config.yaml
positions: "rope"
rope_fraction: 0.5
qk_norm: true
bias: "none"
init: "normal"
warmup_steps: 0
decay_fraction: 0.566
decay_shape: "linear"
final_lr_fraction: 0.1
max_steps: 5636
dataset: "wikipedia_en"
Each number is 200 + 30 x the weight over the matrix's rms, rounded and kept within 0 to 999. Layers, rows and columns count from 0.

# v: layer 6 attention value, 224x224, rms 0.182, rows 58-85, columns 0-55
# o: layer 6 attention output (transposed), 224x224, rms 0.171, rows 58-85, columns 0-55
# q: layer 6 attention query, 224x224, rms 0.183, rows 64-95, columns 0-55
# k: layer 6 attention key, 224x224, rms 0.179, rows 64-95, columns 0-55
v58,187,209,174,203,140,207,204,129,141,216,211,182,167,207,228,179,220,192,214,233,209,201,213,206,174,280,218,170,161,193,220,164,202,195,183,142,194,212,217,191,188,202,234,227,227,184,222,162,178,186,221,191,205,233,232,207
o58,178,234,221,204,188,225,192,180,182,196,200,148,189,209,181,217,234,199,212,197,208,177,191,214,168,264,170,133,176,176,178,172,185,203,183,161,200,195,185,175,270,222,187,222,175,226,258,236,164,221,198,242,251,229,217,202
v59,192,170,233,220,201,172,126,207,170,217,219,234,159,195,216,197,200,194,226,231,216,178,178,212,207,217,156,216,221,207,214,225,204,168,181,187,177,168,159,203,159,196,203,227,177,236,182,252,184,205,216,214,201,199,203,229
o59,230,190,230,181,168,181,144,220,193,166,196,211,199,233,166,188,143,190,234,206,218,173,178,176,184,196,167,181,241,177,223,215,249,192,244,238,178,208,156,198,176,194,193,227,174,229,174,163,187,179,193,198,203,249,173,226
v60,230,166,250,164,160,224,208,173,147,176,195,173,214,184,210,238,196,217,210,255,202,163,188,228,204,182,214,227,177,176,172,204,194,189,183,197,218,174,192,161,247,254,244,218,185,212,187,226,129,120,210,185,210,181,226,186
o60,226,175,280,175,182,207,222,207,157,200,225,222,186,173,195,180,209,206,187,192,242,166,196,204,196,230,210,198,216,182,211,176,193,210,220,263,198,202,185,246,168,200,186,205,160,227,196,260,194,213,245,217,182,169,224,168
v61,145,165,224,161,224,211,281,181,216,268,183,164,239,174,152,207,177,176,186,188,172,174,166,174,190,209,173,177,164,184,261,167,230,229,184,228,217,176,236,185,199,200,165,174,147,233,174,217,232,167,209,180,227,208,170,204
o61,141,181,219,140,165,218,223,159,133,243,177,170,188,159,175,218,201,197,171,180,154,240,190,218,147,230,187,209,158,218,214,184,209,250,206,193,263,181,185,138,235,193,170,153,185,254,195,204,188,187,178,168,227,230,178,207
v62,130,187,212,242,206,210,142,176,243,218,239,172,238,220,177,139,159,196,237,170,165,224,213,235,160,178,204,218,203,157,163,229,253,192,202,191,187,144,182,175,225,239,219,162,183,221,206,200,178,265,176,222,238,228,203,202
o62,173,220,179,200,197,178,195,179,269,253,183,183,185,200,123,208,169,213,146,210,197,245,235,192,245,245,195,226,191,226,177,255,220,209,181,186,221,201,199,144,221,210,225,184,164,158,258,156,263,207,215,221,214,225,188,167
v63,231,183,150,252,249,182,182,226,174,194,193,228,225,123,158,149,177,167,147,215,173,224,189,233,214,166,211,197,218,177,232,198,255,208,235,208,176,231,159,160,202,219,224,198,172,222,210,165,180,253,181,225,192,169,215,145
o63,198,200,154,218,186,202,197,260,188,224,182,204,215,142,142,195,167,203,189,195,139,228,161,235,171,240,198,233,154,186,189,188,168,174,196,214,186,234,203,182,198,238,229,204,217,212,207,197,177,295,173,217,189,183,226,158
q64,222,228,219,201,139,181,185,200,222,227,273,187,205,207,201,175,197,149,191,199,236,228,196,223,207,193,198,187,182,215,231,206,194,211,228,192,185,188,237,193,189,182,191,197,191,218,239,201,216,224,194,208,194,208,252,180
k64,165,201,175,257,172,134,173,214,180,230,217,235,199,181,242,163,189,143,227,174,155,228,196,227,205,239,202,184,213,217,185,198,198,247,210,218,228,198,200,184,205,226,195,202,242,184,207,256,169,210,233,195,177,249,172,171
q65,198,209,226,200,146,213,212,146,238,189,209,211,208,194,168,187,197,160,184,184,176,204,185,191,184,197,200,196,218,194,229,166,166,198,228,190,221,205,189,166,247,201,206,221,213,186,194,204,200,209,235,200,181,218,235,218
k65,193,205,208,222,200,146,125,227,189,217,194,201,188,215,247,189,200,201,206,184,195,241,215,239,261,171,175,192,203,201,185,237,240,220,201,219,189,193,191,204,189,229,209,196,223,184,177,189,225,240,201,182,178,213,169,185
q66,156,246,175,173,208,212,256,231,190,179,185,135,239,205,176,198,227,166,215,154,249,219,197,214,235,220,191,221,214,193,202,193,158,162,258,218,190,198,186,181,235,243,170,164,193,235,213,135,197,214,210,222,213,203,240,171
k66,244,154,228,233,257,164,236,211,207,196,238,235,167,197,199,194,206,233,218,151,201,180,183,208,232,190,202,213,178,209,204,197,206,144,223,199,217,187,215,208,233,226,154,226,231,200,202,214,226,178,136,208,183,219,232,172
q67,226,61,181,228,167,236,223,249,205,207,118,271,179,212,219,202,214,205,221,163,233,216,254,191,193,145,248,226,203,182,227,246,168,193,206,218,171,179,197,205,177,220,176,142,218,157,190,238,165,192,178,212,188,188,186,205
k67,152,267,206,227,268,148,159,157,204,188,311,166,155,222,226,205,200,174,186,200,133,205,186,198,207,206,164,152,243,173,154,158,220,209,183,207,251,209,211,210,255,193,232,219,210,186,197,197,232,170,245,167,169,211,169,175
q68,203,180,237,209,125,203,236,239,197,232,228,207,211,196,198,219,218,179,175,181,245,200,225,157,175,202,228,164,129,218,160,177,193,224,188,200,234,227,236,216,207,232,211,170,211,181,237,169,209,216,227,281,218,216,218,211
k68,151,192,205,223,170,176,128,215,184,203,199,123,198,221,154,175,223,162,237,189,213,204,211,187,158,186,203,180,212,210,206,189,192,211,195,178,149,161,230,213,200,212,204,237,204,136,263,247,207,214,232,168,171,186,182,212
q69,200,213,186,255,150,205,181,193,165,203,209,238,206,244,222,227,184,230,190,269,228,196,236,211,153,175,199,225,229,245,169,209,121,181,210,170,230,210,182,190,181,129,119,207,204,200,192,194,176,186,251,192,188,190,206,174
k69,202,187,223,214,175,193,173,201,164,211,248,205,167,294,183,209,187,229,195,257,201,184,221,179,172,200,210,221,217,231,170,156,150,163,221,178,209,212,176,234,203,146,142,218,182,206,202,215,111,181,262,188,155,189,171,188
q70,165,211,216,168,145,163,190,218,250,199,202,158,182,177,174,232,131,175,189,181,204,188,154,177,268,172,213,226,180,268,193,205,176,227,165,147,211,267,188,188,162,211,197,255,115,217,227,196,143,171,245,173,236,189,187,194
k70,194,164,247,175,190,178,194,229,229,212,236,169,203,218,204,234,144,181,159,190,222,193,178,177,276,159,225,205,166,257,170,189,193,239,175,173,220,233,183,225,144,269,185,253,105,212,202,217,166,173,220,184,223,152,172,165
q71,221,237,232,166,178,141,260,147,260,146,207,162,172,234,265,276,211,188,181,194,273,175,233,189,207,191,182,165,186,192,167,188,236,211,213,245,236,189,217,230,214,217,199,179,249,181,191,161,174,180,222,159,162,267,240,194
k71,215,240,237,191,199,183,233,128,233,144,214,167,188,222,238,247,191,202,179,220,228,220,253,185,221,180,156,156,186,203,170,228,231,223,213,254,230,174,212,226,200,198,197,174,227,171,221,153,200,181,227,178,180,254,249,199
q72,216,225,215,207,202,225,191,224,198,203,201,195,222,178,206,219,187,202,186,207,204,202,190,187,191,162,226,199,193,239,192,201,168,183,213,180,207,190,194,199,191,182,223,242,175,216,227,217,193,242,167,167,212,218,246,211
k72,205,205,184,196,206,196,188,241,203,213,210,186,217,221,217,201,226,206,185,196,202,190,199,232,189,205,195,207,172,202,206,200,160,203,207,195,205,218,192,196,199,193,203,215,195,207,191,190,188,189,202,184,213,169,220,191
q73,193,234,147,208,203,162,188,236,198,184,256,227,236,208,161,191,205,181,210,192,190,195,153,173,193,248,190,207,227,179,159,195,210,271,218,177,208,204,180,193,181,132,160,198,187,228,211,157,196,232,189,181,186,177,191,165
k73,218,172,156,206,155,201,283,253,162,209,226,231,211,195,177,207,199,197,162,179,180,220,204,185,173,216,224,191,203,175,201,198,214,194,199,226,231,230,189,235,172,198,168,194,164,197,185,192,216,153,204,179,173,213,194,205
q74,178,180,158,222,269,154,168,226,164,169,210,253,173,203,244,181,157,206,242,170,191,183,165,182,161,196,243,213,167,198,209,164,237,241,180,238,245,181,176,202,217,195,213,211,235,227,195,180,187,171,252,207,234,165,182,177
k74,236,203,202,196,206,225,229,208,220,188,191,217,199,190,164,194,214,189,226,205,210,230,211,152,227,177,184,176,225,176,208,194,235,190,202,233,232,205,204,178,169,194,188,181,173,196,214,159,185,185,184,193,242,171,209,221
q75,211,226,250,196,167,279,243,239,257,138,175,150,216,190,203,230,187,210,199,193,237,171,213,196,224,198,245,192,194,191,220,221,191,149,217,211,175,220,232,175,204,242,188,182,190,206,184,199,212,258,166,196,165,244,240,249
k75,129,250,140,262,275,171,187,201,193,178,181,261,193,181,190,148,226,176,196,183,178,214,204,258,209,194,190,235,167,191,219,193,164,219,170,220,224,141,183,163,193,208,208,261,225,183,206,191,185,168,205,234,199,182,202,146
q76,156,267,217,185,310,219,225,146,234,185,206,181,156,163,188,230,213,197,195,246,166,209,230,223,229,227,200,211,189,225,189,238,205,179,195,195,213,227,173,152,208,177,205,132,219,227,190,117,176,204,257,171,200,228,193,207
k76,275,196,257,217,60,207,247,175,188,183,210,246,193,201,206,224,218,230,197,199,204,188,180,189,185,248,197,171,170,204,194,183,189,237,221,228,271,227,212,177,211,210,192,199,208,215,216,182,181,187,227,243,249,225,212,212
q77,215,162,215,253,205,185,236,204,206,180,163,227,241,131,231,237,203,215,208,256,198,193,199,186,199,173,208,209,248,208,264,252,158,206,181,153,212,187,215,166,184,225,190,176,215,218,164,178,282,224,175,190,224,196,234,226
k77,173,215,172,118,208,227,177,204,199,193,272,183,157,236,187,161,202,160,212,148,192,194,186,217,242,227,177,178,186,181,187,160,278,239,205,250,206,200,203,224,223,222,222,194,191,183,233,233,163,192,211,214,173,207,161,174
q78,163,238,143,209,237,181,210,176,194,208,164,194,148,187,189,186,203,148,197,204,164,251,180,187,159,260,151,197,213,208,184,222,248,184,223,203,208,184,223,139,188,158,168,225,240,175,199,228,198,199,224,202,215,195,210,265
k78,234,178,204,186,150,215,195,191,206,202,188,182,230,201,229,224,205,245,222,168,230,179,246,200,251,158,239,220,216,184,180,187,171,220,196,206,218,228,171,254,233,235,226,187,153,221,176,193,202,211,170,209,180,188,156,149
q79,185,218,246,213,158,207,188,185,211,234,188,216,272,213,194,233,173,193,187,190,192,224,232,185,223,228,210,228,198,202,233,204,190,169,234,138,162,211,196,223,190,168,160,218,206,237,214,238,196,218,158,208,233,211,197,230
k79,207,273,230,196,143,218,219,194,175,257,193,231,284,242,232,279,182,191,181,207,171,213,222,231,197,230,207,181,191,193,200,209,201,193,239,149,196,196,221,238,162,164,161,219,201,203,213,209,195,188,176,181,234,201,227,215
q80,255,187,115,163,194,228,207,215,112,200,196,182,197,203,149,101,137,198,180,233,209,182,169,204,200,204,131,171,185,193,228,205,165,249,205,175,205,166,198,136,187,218,224,198,220,225,147,187,177,181,196,231,263,239,149,205
k80,292,188,135,186,233,221,250,239,158,205,180,196,194,218,184,123,164,222,138,225,229,179,184,214,232,197,177,177,213,188,232,201,161,232,195,178,206,170,169,113,206,236,209,179,236,206,173,181,170,191,222,222,218,247,178,182
q81,151,177,237,221,217,190,179,209,190,162,220,233,148,164,214,211,203,156,170,203,218,150,202,206,232,216,196,150,153,202,157,183,227,158,226,234,189,175,180,210,149,176,227,187,151,225,136,187,225,205,189,177,226,187,162,170
k81,248,212,163,181,194,197,233,191,196,223,209,149,252,241,183,201,175,261,226,204,181,237,207,172,194,167,214,225,223,206,230,203,180,224,159,182,215,224,214,224,257,219,168,212,247,150,231,209,201,205,215,238,175,223,258,226
q82,170,82,186,193,222,205,133,208,195,213,187,245,186,202,233,137,173,230,201,216,228,216,230,177,197,209,209,188,183,213,205,88,196,186,208,212,209,171,192,203,269,208,259,212,180,206,176,221,208,190,141,206,214,222,123,203
k82,179,128,187,198,194,193,164,217,179,196,210,254,161,226,233,154,224,258,214,194,253,212,224,157,176,184,217,199,183,207,177,111,213,203,238,187,214,155,178,211,244,222,235,193,212,181,165,228,236,182,158,202,236,229,174,194
q83,224,162,173,171,149,191,157,281,210,213,160,232,239,165,176,169,259,125,189,188,212,213,222,210,220,124,206,229,181,173,191,188,199,162,241,170,261,168,229,209,191,202,152,205,182,198,249,206,261,295,142,198,182,118,252,241
k83,201,153,185,180,114,194,190,246,231,218,183,250,190,162,208,200,236,125,210,190,190,153,174,246,237,137,223,196,168,185,193,185,214,196,244,162,272,187,238,208,188,217,189,215,206,220,215,210,221,253,163,200,174,120,215,236
q84,192,177,212,155,224,176,178,199,238,166,195,97,221,207,204,166,190,164,194,190,183,236,197,195,184,206,177,237,194,225,213,233,241,120,222,200,227,203,133,197,244,237,217,199,206,228,217,199,204,236,160,203,180,251,265,259
k84,179,187,234,149,270,154,170,230,214,165,209,83,207,228,185,180,163,156,202,218,181,237,170,226,204,205,216,231,175,227,205,227,208,156,218,181,254,213,153,219,244,253,223,220,213,209,187,207,200,224,166,201,176,248,280,225
q85,223,215,198,183,210,191,154,190,204,229,231,253,236,161,191,218,162,226,228,187,182,176,152,209,178,150,242,191,183,192,134,188,233,221,178,200,233,160,202,169,210,208,196,143,247,186,238,264,198,209,181,251,211,182,185,197
k85,212,235,238,186,246,189,168,173,194,228,220,251,236,153,180,190,143,224,236,201,185,188,164,211,215,124,255,176,213,224,160,190,217,209,181,180,194,171,220,147,239,184,196,138,238,169,216,231,186,209,177,228,166,191,213,201
q86,182,223,174,175,148,213,257,219,194,195,218,140,196,179,175,167,193,219,190,141,214,174,204,223,188,234,237,180,196,204,172,257,143,178,170,222,161,248,182,206,208,197,240,187,188,202,214,240,161,193,199,198,245,192,196,233
k86,222,146,250,232,261,191,142,182,207,212,166,245,233,212,233,229,227,192,189,236,168,243,235,188,237,158,150,213,212,225,226,154,264,214,201,188,216,181,212,189,195,218,178,228,211,186,198,170,239,179,200,179,158,190,209,175
q87,174,223,165,206,273,222,156,180,234,209,219,147,217,198,189,189,183,167,258,220,234,192,126,182,208,199,232,210,135,205,200,212,179,211,225,194,194,196,168,158,196,188,222,199,231,244,197,204,214,241,179,189,235,229,144,178
k87,193,231,151,198,247,218,149,140,226,180,226,144,208,205,198,165,167,156,232,239,212,217,134,195,196,196,212,188,153,187,209,223,173,207,211,172,210,187,164,163,192,182,244,215,223,231,209,212,203,276,198,185,249,229,154,161
q88,189,262,203,208,247,120,158,185,212,200,195,120,203,235,187,189,258,200,161,210,193,129,165,134,205,184,197,252,238,176,170,179,214,252,191,184,200,207,190,206,232,233,190,168,222,230,127,220,268,181,234,185,168,252,155,162
k88,160,246,221,189,215,152,116,185,219,172,189,94,219,206,174,193,221,224,141,219,182,146,152,157,210,201,213,239,214,165,149,192,208,235,182,201,222,209,193,168,197,219,229,171,208,232,172,212,249,177,236,167,170,256,152,139
q89,214,180,176,216,166,198,266,279,132,208,216,192,208,183,206,214,173,248,198,125,184,217,225,217,166,156,183,230,210,236,208,208,231,172,219,175,211,201,197,205,206,265,204,166,174,225,209,220,166,207,162,259,194,195,197,239
k89,207,155,158,197,145,183,262,278,127,251,197,203,216,187,217,252,202,282,191,138,171,193,201,228,154,143,178,213,202,218,197,178,229,150,211,197,232,170,194,197,163,241,194,156,172,214,187,216,150,210,192,249,203,199,196,223
q90,175,235,164,195,193,200,138,186,171,189,144,201,216,169,192,205,188,172,148,173,195,184,189,122,209,225,162,240,159,106,224,253,212,217,205,222,192,193,215,205,193,164,181,197,205,205,260,221,159,220,182,228,239,228,166,242
k90,193,250,158,138,245,194,189,197,173,212,172,168,242,175,236,211,199,180,149,164,193,198,190,139,174,219,174,224,135,129,205,269,230,196,235,219,176,209,210,222,174,169,205,231,183,206,229,225,162,224,189,207,218,233,188,233
q91,177,208,190,227,186,243,212,233,215,247,173,196,221,257,241,137,215,230,193,168,192,217,163,211,229,180,251,258,207,178,179,290,220,216,228,291,183,170,221,238,220,170,167,213,192,233,182,173,232,171,187,142,234,182,157,185
k91,180,198,194,232,144,247,248,238,213,218,191,228,219,255,223,151,215,227,210,162,193,224,186,207,200,149,216,281,204,188,204,291,202,225,200,275,207,162,202,246,190,185,173,206,183,208,177,187,265,184,190,140,229,188,178,174
q92,183,206,203,179,274,169,234,144,222,201,196,126,194,173,204,255,181,198,202,246,231,226,225,281,202,200,205,227,228,193,167,216,220,170,248,204,172,171,166,186,177,154,248,215,198,188,222,212,179,190,212,197,171,172,208,242
k92,169,240,221,174,297,178,210,147,236,176,206,138,160,190,234,248,211,201,202,258,239,221,225,255,240,233,190,203,199,176,151,235,201,194,222,186,205,183,156,174,169,172,225,178,206,184,228,181,178,217,209,190,186,180,222,196
q93,202,155,216,195,170,172,192,222,194,215,167,194,179,174,182,171,170,234,136,194,158,238,197,243,211,184,234,210,206,242,197,227,176,221,259,232,199,212,213,275,196,225,208,188,218,241,187,188,208,219,185,200,175,176,215,172
k93,224,196,218,177,225,195,220,237,211,200,170,191,182,159,198,182,175,206,162,171,176,234,198,245,217,197,231,197,221,236,170,258,190,199,246,242,186,196,217,276,194,230,221,196,235,216,172,190,213,244,176,195,189,184,213,172
q94,237,231,218,152,267,204,163,188,207,218,219,240,241,193,259,215,185,203,148,194,193,208,216,192,170,181,201,184,194,277,179,186,213,232,194,210,244,163,247,213,280,182,188,210,160,165,131,174,184,212,219,210,172,196,231,192
k94,184,210,180,165,211,256,158,211,194,204,203,229,220,190,237,202,194,203,153,198,180,210,207,254,199,198,190,174,187,229,187,181,215,221,208,240,234,212,250,201,267,200,210,162,179,183,134,181,152,196,220,210,179,194,202,172
q95,163,170,204,217,270,208,166,202,195,152,244,199,211,162,223,198,154,166,199,279,258,209,212,209,245,187,182,231,250,226,200,205,233,195,199,164,201,183,146,138,204,222,224,273,175,189,166,179,172,190,194,166,217,208,195,215
k95,136,155,211,227,221,268,184,157,206,169,215,200,195,151,172,210,159,151,226,234,214,169,184,235,268,202,189,222,237,188,207,242,227,220,207,141,207,168,152,163,190,242,224,233,161,175,167,211,158,192,190,180,193,198,200,230
v64,217,182,254,181,243,183,131,150,153,190,203,165,225,186,200,187,169,165,167,248,151,194,225,222,235,151,201,206,246,184,210,149,237,215,136,188,204,231,187,238,251,226,222,233,224,178,237,223,219,204,267,227,263,205,233,201
o64,198,204,213,238,231,179,160,219,154,204,199,192,209,145,177,176,192,181,157,221,156,226,245,209,232,188,204,211,245,176,187,158,232,211,158,175,158,245,196,166,262,234,192,237,214,204,235,225,228,206,261,177,223,205,196,240
v65,228,182,203,232,243,207,185,229,220,226,248,169,210,159,212,233,197,240,278,245,202,186,119,208,196,308,299,146,158,206,192,190,252,246,147,179,204,176,228,238,198,172,230,137,201,161,233,164,189,236,200,158,217,235,267,169
o65,195,210,190,209,228,191,188,194,175,209,214,197,192,176,220,238,183,246,254,260,183,199,134,173,204,261,295,172,174,230,204,180,252,190,167,190,202,168,215,195,220,168,229,147,185,166,198,161,247,195,189,159,202,212,242,175
v66,202,199,233,224,228,212,248,181,204,227,183,185,193,214,220,146,161,164,256,194,157,130,270,192,211,228,247,216,248,180,210,227,161,151,229,214,96,214,172,180,200,213,168,148,181,184,232,263,193,192,195,183,211,193,229,230
o66,208,190,212,231,210,187,212,223,196,201,187,179,217,221,206,151,186,164,256,202,191,114,295,201,213,213,227,231,234,183,225,225,112,178,225,192,135,212,152,163,189,223,188,150,186,184,207,238,187,157,226,193,208,178,237,225
v67,199,220,193,234,227,169,163,227,260,206,200,166,227,234,149,176,189,249,244,201,153,244,238,180,217,229,188,171,188,123,192,201,205,252,204,227,227,202,189,241,221,200,202,172,257,224,186,236,181,218,255,185,202,233,204,168
o67,192,152,176,207,207,211,232,246,234,224,178,238,213,200,162,187,184,255,202,165,169,248,230,203,202,217,233,163,232,148,205,220,209,229,169,194,215,188,166,277,217,192,181,122,296,245,185,242,191,247,209,210,189,205,175,155
v68,180,216,182,216,219,189,188,173,203,222,276,173,220,181,192,208,206,204,202,204,218,213,218,181,255,167,175,200,231,161,217,216,227,157,214,216,296,203,122,215,236,164,245,159,200,152,248,245,153,160,261,244,189,221,223,175
o68,174,182,150,213,204,168,221,223,166,192,265,236,214,193,248,154,199,217,228,199,194,219,214,198,234,187,189,211,218,159,203,215,221,175,196,203,247,200,128,200,245,191,233,167,225,143,238,208,209,171,239,240,189,199,227,143
v69,244,217,196,208,190,201,140,222,162,188,188,165,232,200,203,138,122,196,196,209,214,149,193,208,193,244,160,276,227,264,190,176,192,196,184,232,199,205,247,190,157,247,227,162,196,201,189,208,230,180,253,196,146,260,227,256
o69,275,209,197,221,210,178,174,185,181,193,196,227,178,207,191,176,128,210,232,225,192,164,202,200,181,237,175,257,185,258,197,177,207,196,204,229,171,196,254,190,156,235,275,182,209,202,204,226,231,221,237,183,156,232,205,226
v70,228,220,181,234,245,187,197,233,186,191,144,214,255,177,214,226,152,138,125,166,222,166,228,201,198,194,192,162,202,168,151,213,218,193,129,258,208,241,203,217,255,230,205,113,240,215,166,278,151,249,194,194,184,168,211,202
o70,228,191,192,209,161,209,223,233,186,210,180,209,180,186,232,253,156,162,174,196,243,148,187,181,172,223,166,159,211,200,199,187,211,177,170,238,196,238,183,254,231,177,206,130,205,231,195,235,153,236,202,171,214,158,183,202
v71,200,230,215,224,186,158,212,156,176,153,234,167,227,158,242,206,281,176,202,192,174,190,154,162,127,215,207,216,159,183,205,267,194,185,209,145,229,198,225,143,161,194,220,255,218,223,206,230,247,191,235,217,203,189,230,143
o71,214,190,208,241,178,186,267,230,157,213,227,207,266,173,246,200,246,188,229,189,171,206,174,228,168,186,225,216,183,181,172,289,156,189,201,155,208,173,198,141,173,232,196,218,217,233,217,198,213,211,203,218,204,205,208,160
v72,189,236,207,182,190,211,179,211,230,215,190,277,192,159,242,141,175,139,196,206,265,181,227,232,178,175,212,170,121,237,185,310,215,252,180,246,243,189,183,215,160,142,260,232,171,200,209,218,148,234,203,243,163,200,147,172
o72,205,231,177,193,210,198,191,193,197,218,201,204,217,168,231,183,191,143,185,225,244,160,235,237,217,167,232,190,126,229,197,266,233,223,202,229,206,218,189,185,192,158,253,204,218,242,206,178,141,203,189,260,157,214,155,185
v73,233,229,136,160,195,214,195,236,220,146,198,167,240,188,198,258,216,150,237,189,216,196,165,210,229,216,236,187,195,208,211,165,212,214,177,172,171,198,210,236,234,154,220,207,167,133,283,206,200,199,204,268,222,220,203,168
o73,211,262,146,156,197,204,207,221,236,211,223,176,174,159,194,245,184,192,206,200,193,192,188,184,223,196,222,211,175,208,239,158,190,197,166,172,176,210,193,200,236,165,228,220,162,159,266,226,208,223,205,227,215,212,192,153
v74,230,209,195,180,181,209,238,173,213,247,259,188,237,200,204,142,222,167,192,195,164,229,188,220,186,234,228,193,230,199,222,265,179,218,207,232,183,198,238,179,235,182,299,209,140,208,182,302,144,199,218,198,192,215,182,218
o74,228,176,193,205,197,216,189,209,180,216,229,198,208,220,195,150,235,178,199,197,197,245,168,216,201,230,205,186,213,208,236,260,190,263,200,256,156,215,199,192,274,212,287,186,131,181,169,261,155,219,202,202,208,214,212,216
v75,223,153,167,214,191,173,174,141,190,211,194,206,231,180,255,201,217,235,236,216,255,239,168,171,262,120,183,270,126,226,193,168,186,206,209,237,214,159,262,222,263,251,289,215,193,245,174,178,225,274,182,197,199,171,221,234
o75,206,194,172,236,229,165,147,191,166,180,180,219,203,226,238,165,195,211,208,202,240,232,189,145,237,139,199,271,124,224,182,179,209,214,219,225,222,176,250,180,233,219,255,196,218,215,169,155,224,267,175,189,210,161,225,241
v76,232,201,213,172,225,188,228,158,224,172,177,194,234,117,186,233,152,231,238,212,187,233,210,216,232,205,235,165,207,196,171,170,181,254,160,164,185,233,232,195,148,223,169,247,217,172,157,202,237,196,265,154,182,223,171,198
o76,229,210,200,228,174,211,211,177,203,246,169,184,226,144,197,217,161,224,204,156,207,242,189,203,224,207,222,169,211,211,165,151,185,226,181,172,208,216,205,200,142,217,203,216,214,180,145,192,165,200,259,196,199,215,169,207
v77,193,180,185,217,220,227,186,196,209,187,200,225,267,187,204,164,184,157,181,252,204,246,195,204,175,179,187,141,211,199,246,279,185,240,220,213,197,256,208,190,143,181,213,207,188,236,255,185,187,230,168,191,207,221,124,176
o77,199,195,208,179,197,192,188,191,199,171,230,174,245,190,181,200,201,135,188,269,170,235,197,206,196,186,185,162,194,192,245,233,166,222,200,231,242,255,200,141,172,159,216,228,200,210,238,206,165,215,168,173,209,206,141,214
v78,253,245,227,258,252,179,236,145,199,141,188,213,200,293,190,235,213,159,275,156,213,193,207,217,186,207,136,176,175,183,195,209,245,215,262,217,235,178,209,187,228,214,218,193,179,223,232,200,212,167,199,223,193,119,172,170
o78,197,180,191,242,226,192,220,229,197,156,182,258,215,265,213,218,213,179,225,197,216,206,197,228,172,212,150,172,155,196,203,211,231,202,266,189,211,196,227,190,182,224,179,165,197,207,221,187,222,158,174,225,186,154,179,195
v79,194,178,151,197,175,219,200,190,152,209,203,182,275,229,226,192,212,196,202,208,211,201,119,186,173,189,179,188,188,168,249,254,210,249,284,189,124,162,176,226,238,224,153,161,192,223,232,245,186,183,222,152,207,194,281,230
o79,188,227,187,200,230,156,177,191,183,197,209,168,267,222,231,158,231,205,231,229,194,205,169,197,159,204,195,162,189,165,198,244,196,250,257,184,179,201,257,205,252,229,185,146,177,185,234,253,200,188,220,149,189,178,297,242
v80,168,221,197,178,218,207,139,196,209,223,237,210,265,190,201,211,209,162,248,185,199,224,154,216,208,229,213,227,180,151,241,114,268,253,263,202,172,204,200,190,201,216,183,250,177,166,257,183,193,206,205,198,197,190,172,157
o80,182,207,173,182,204,212,185,221,184,176,225,216,237,190,201,232,204,175,240,203,198,211,192,229,212,216,201,221,169,161,270,116,272,247,227,206,133,163,181,183,209,194,164,264,177,200,231,201,220,221,214,186,203,225,169,181
v81,196,194,238,233,281,239,183,168,228,201,201,210,203,228,252,165,259,277,202,189,181,143,221,183,275,287,186,212,233,223,229,250,223,209,179,191,243,90,202,205,209,248,187,244,207,177,198,238,114,205,210,177,253,182,262,210
o81,169,172,209,221,236,229,217,199,203,181,218,207,204,220,261,177,220,253,184,165,200,166,220,196,256,274,187,186,202,227,222,285,213,203,184,204,206,99,200,188,225,254,194,214,225,199,195,239,162,225,222,175,210,175,284,196
v82,220,218,185,155,205,220,163,198,188,178,159,193,188,276,277,179,180,254,195,197,123,214,174,170,284,142,206,154,162,197,191,234,197,217,164,243,187,249,228,175,145,211,225,224,224,211,203,206,232,247,192,240,262,183,272,166
o82,190,215,194,161,198,232,231,206,190,181,191,207,170,255,283,162,160,240,204,199,152,221,209,191,277,153,178,218,186,177,190,234,183,193,156,236,184,222,219,210,157,184,183,200,193,225,201,175,240,249,221,213,239,179,213,180
v83,213,219,213,207,221,189,166,183,217,179,242,219,159,277,170,169,173,155,219,226,176,212,177,149,135,188,118,211,209,205,194,197,243,154,237,203,216,191,235,211,170,196,132,179,262,198,168,169,227,217,163,186,149,187,263,175
o83,217,225,217,208,228,171,162,220,165,234,179,265,170,289,221,199,173,200,237,226,180,191,184,175,149,168,120,184,184,202,185,180,264,164,234,239,206,219,232,224,172,165,142,165,251,187,195,176,232,205,156,185,169,194,281,181
v84,250,187,173,183,187,179,223,245,197,185,200,197,159,187,164,193,196,190,202,242,184,176,223,132,183,190,150,222,145,174,228,225,231,227,185,207,213,163,182,239,164,232,171,186,214,218,218,239,174,195,277,157,171,180,170,175
o84,227,198,187,203,207,200,153,208,187,182,194,177,194,172,179,181,168,174,199,207,189,164,188,146,162,202,146,210,146,192,260,246,223,213,229,243,195,186,222,237,215,212,165,191,221,211,197,231,204,189,307,142,200,164,179,142
v85,140,194,203,196,229,188,138,176,206,176,188,131,216,212,233,207,244,169,297,202,150,194,249,221,209,219,178,166,176,193,172,250,250,248,249,232,229,248,200,195,201,134,174,242,212,188,217,197,173,233,283,164,226,196,194,269
o85,185,195,184,238,234,170,154,187,177,238,188,225,185,208,250,209,210,195,289,207,163,219,231,198,204,205,206,178,176,182,196,216,269,262,199,226,223,233,198,199,222,150,178,248,175,182,229,225,159,216,229,178,220,200,197,248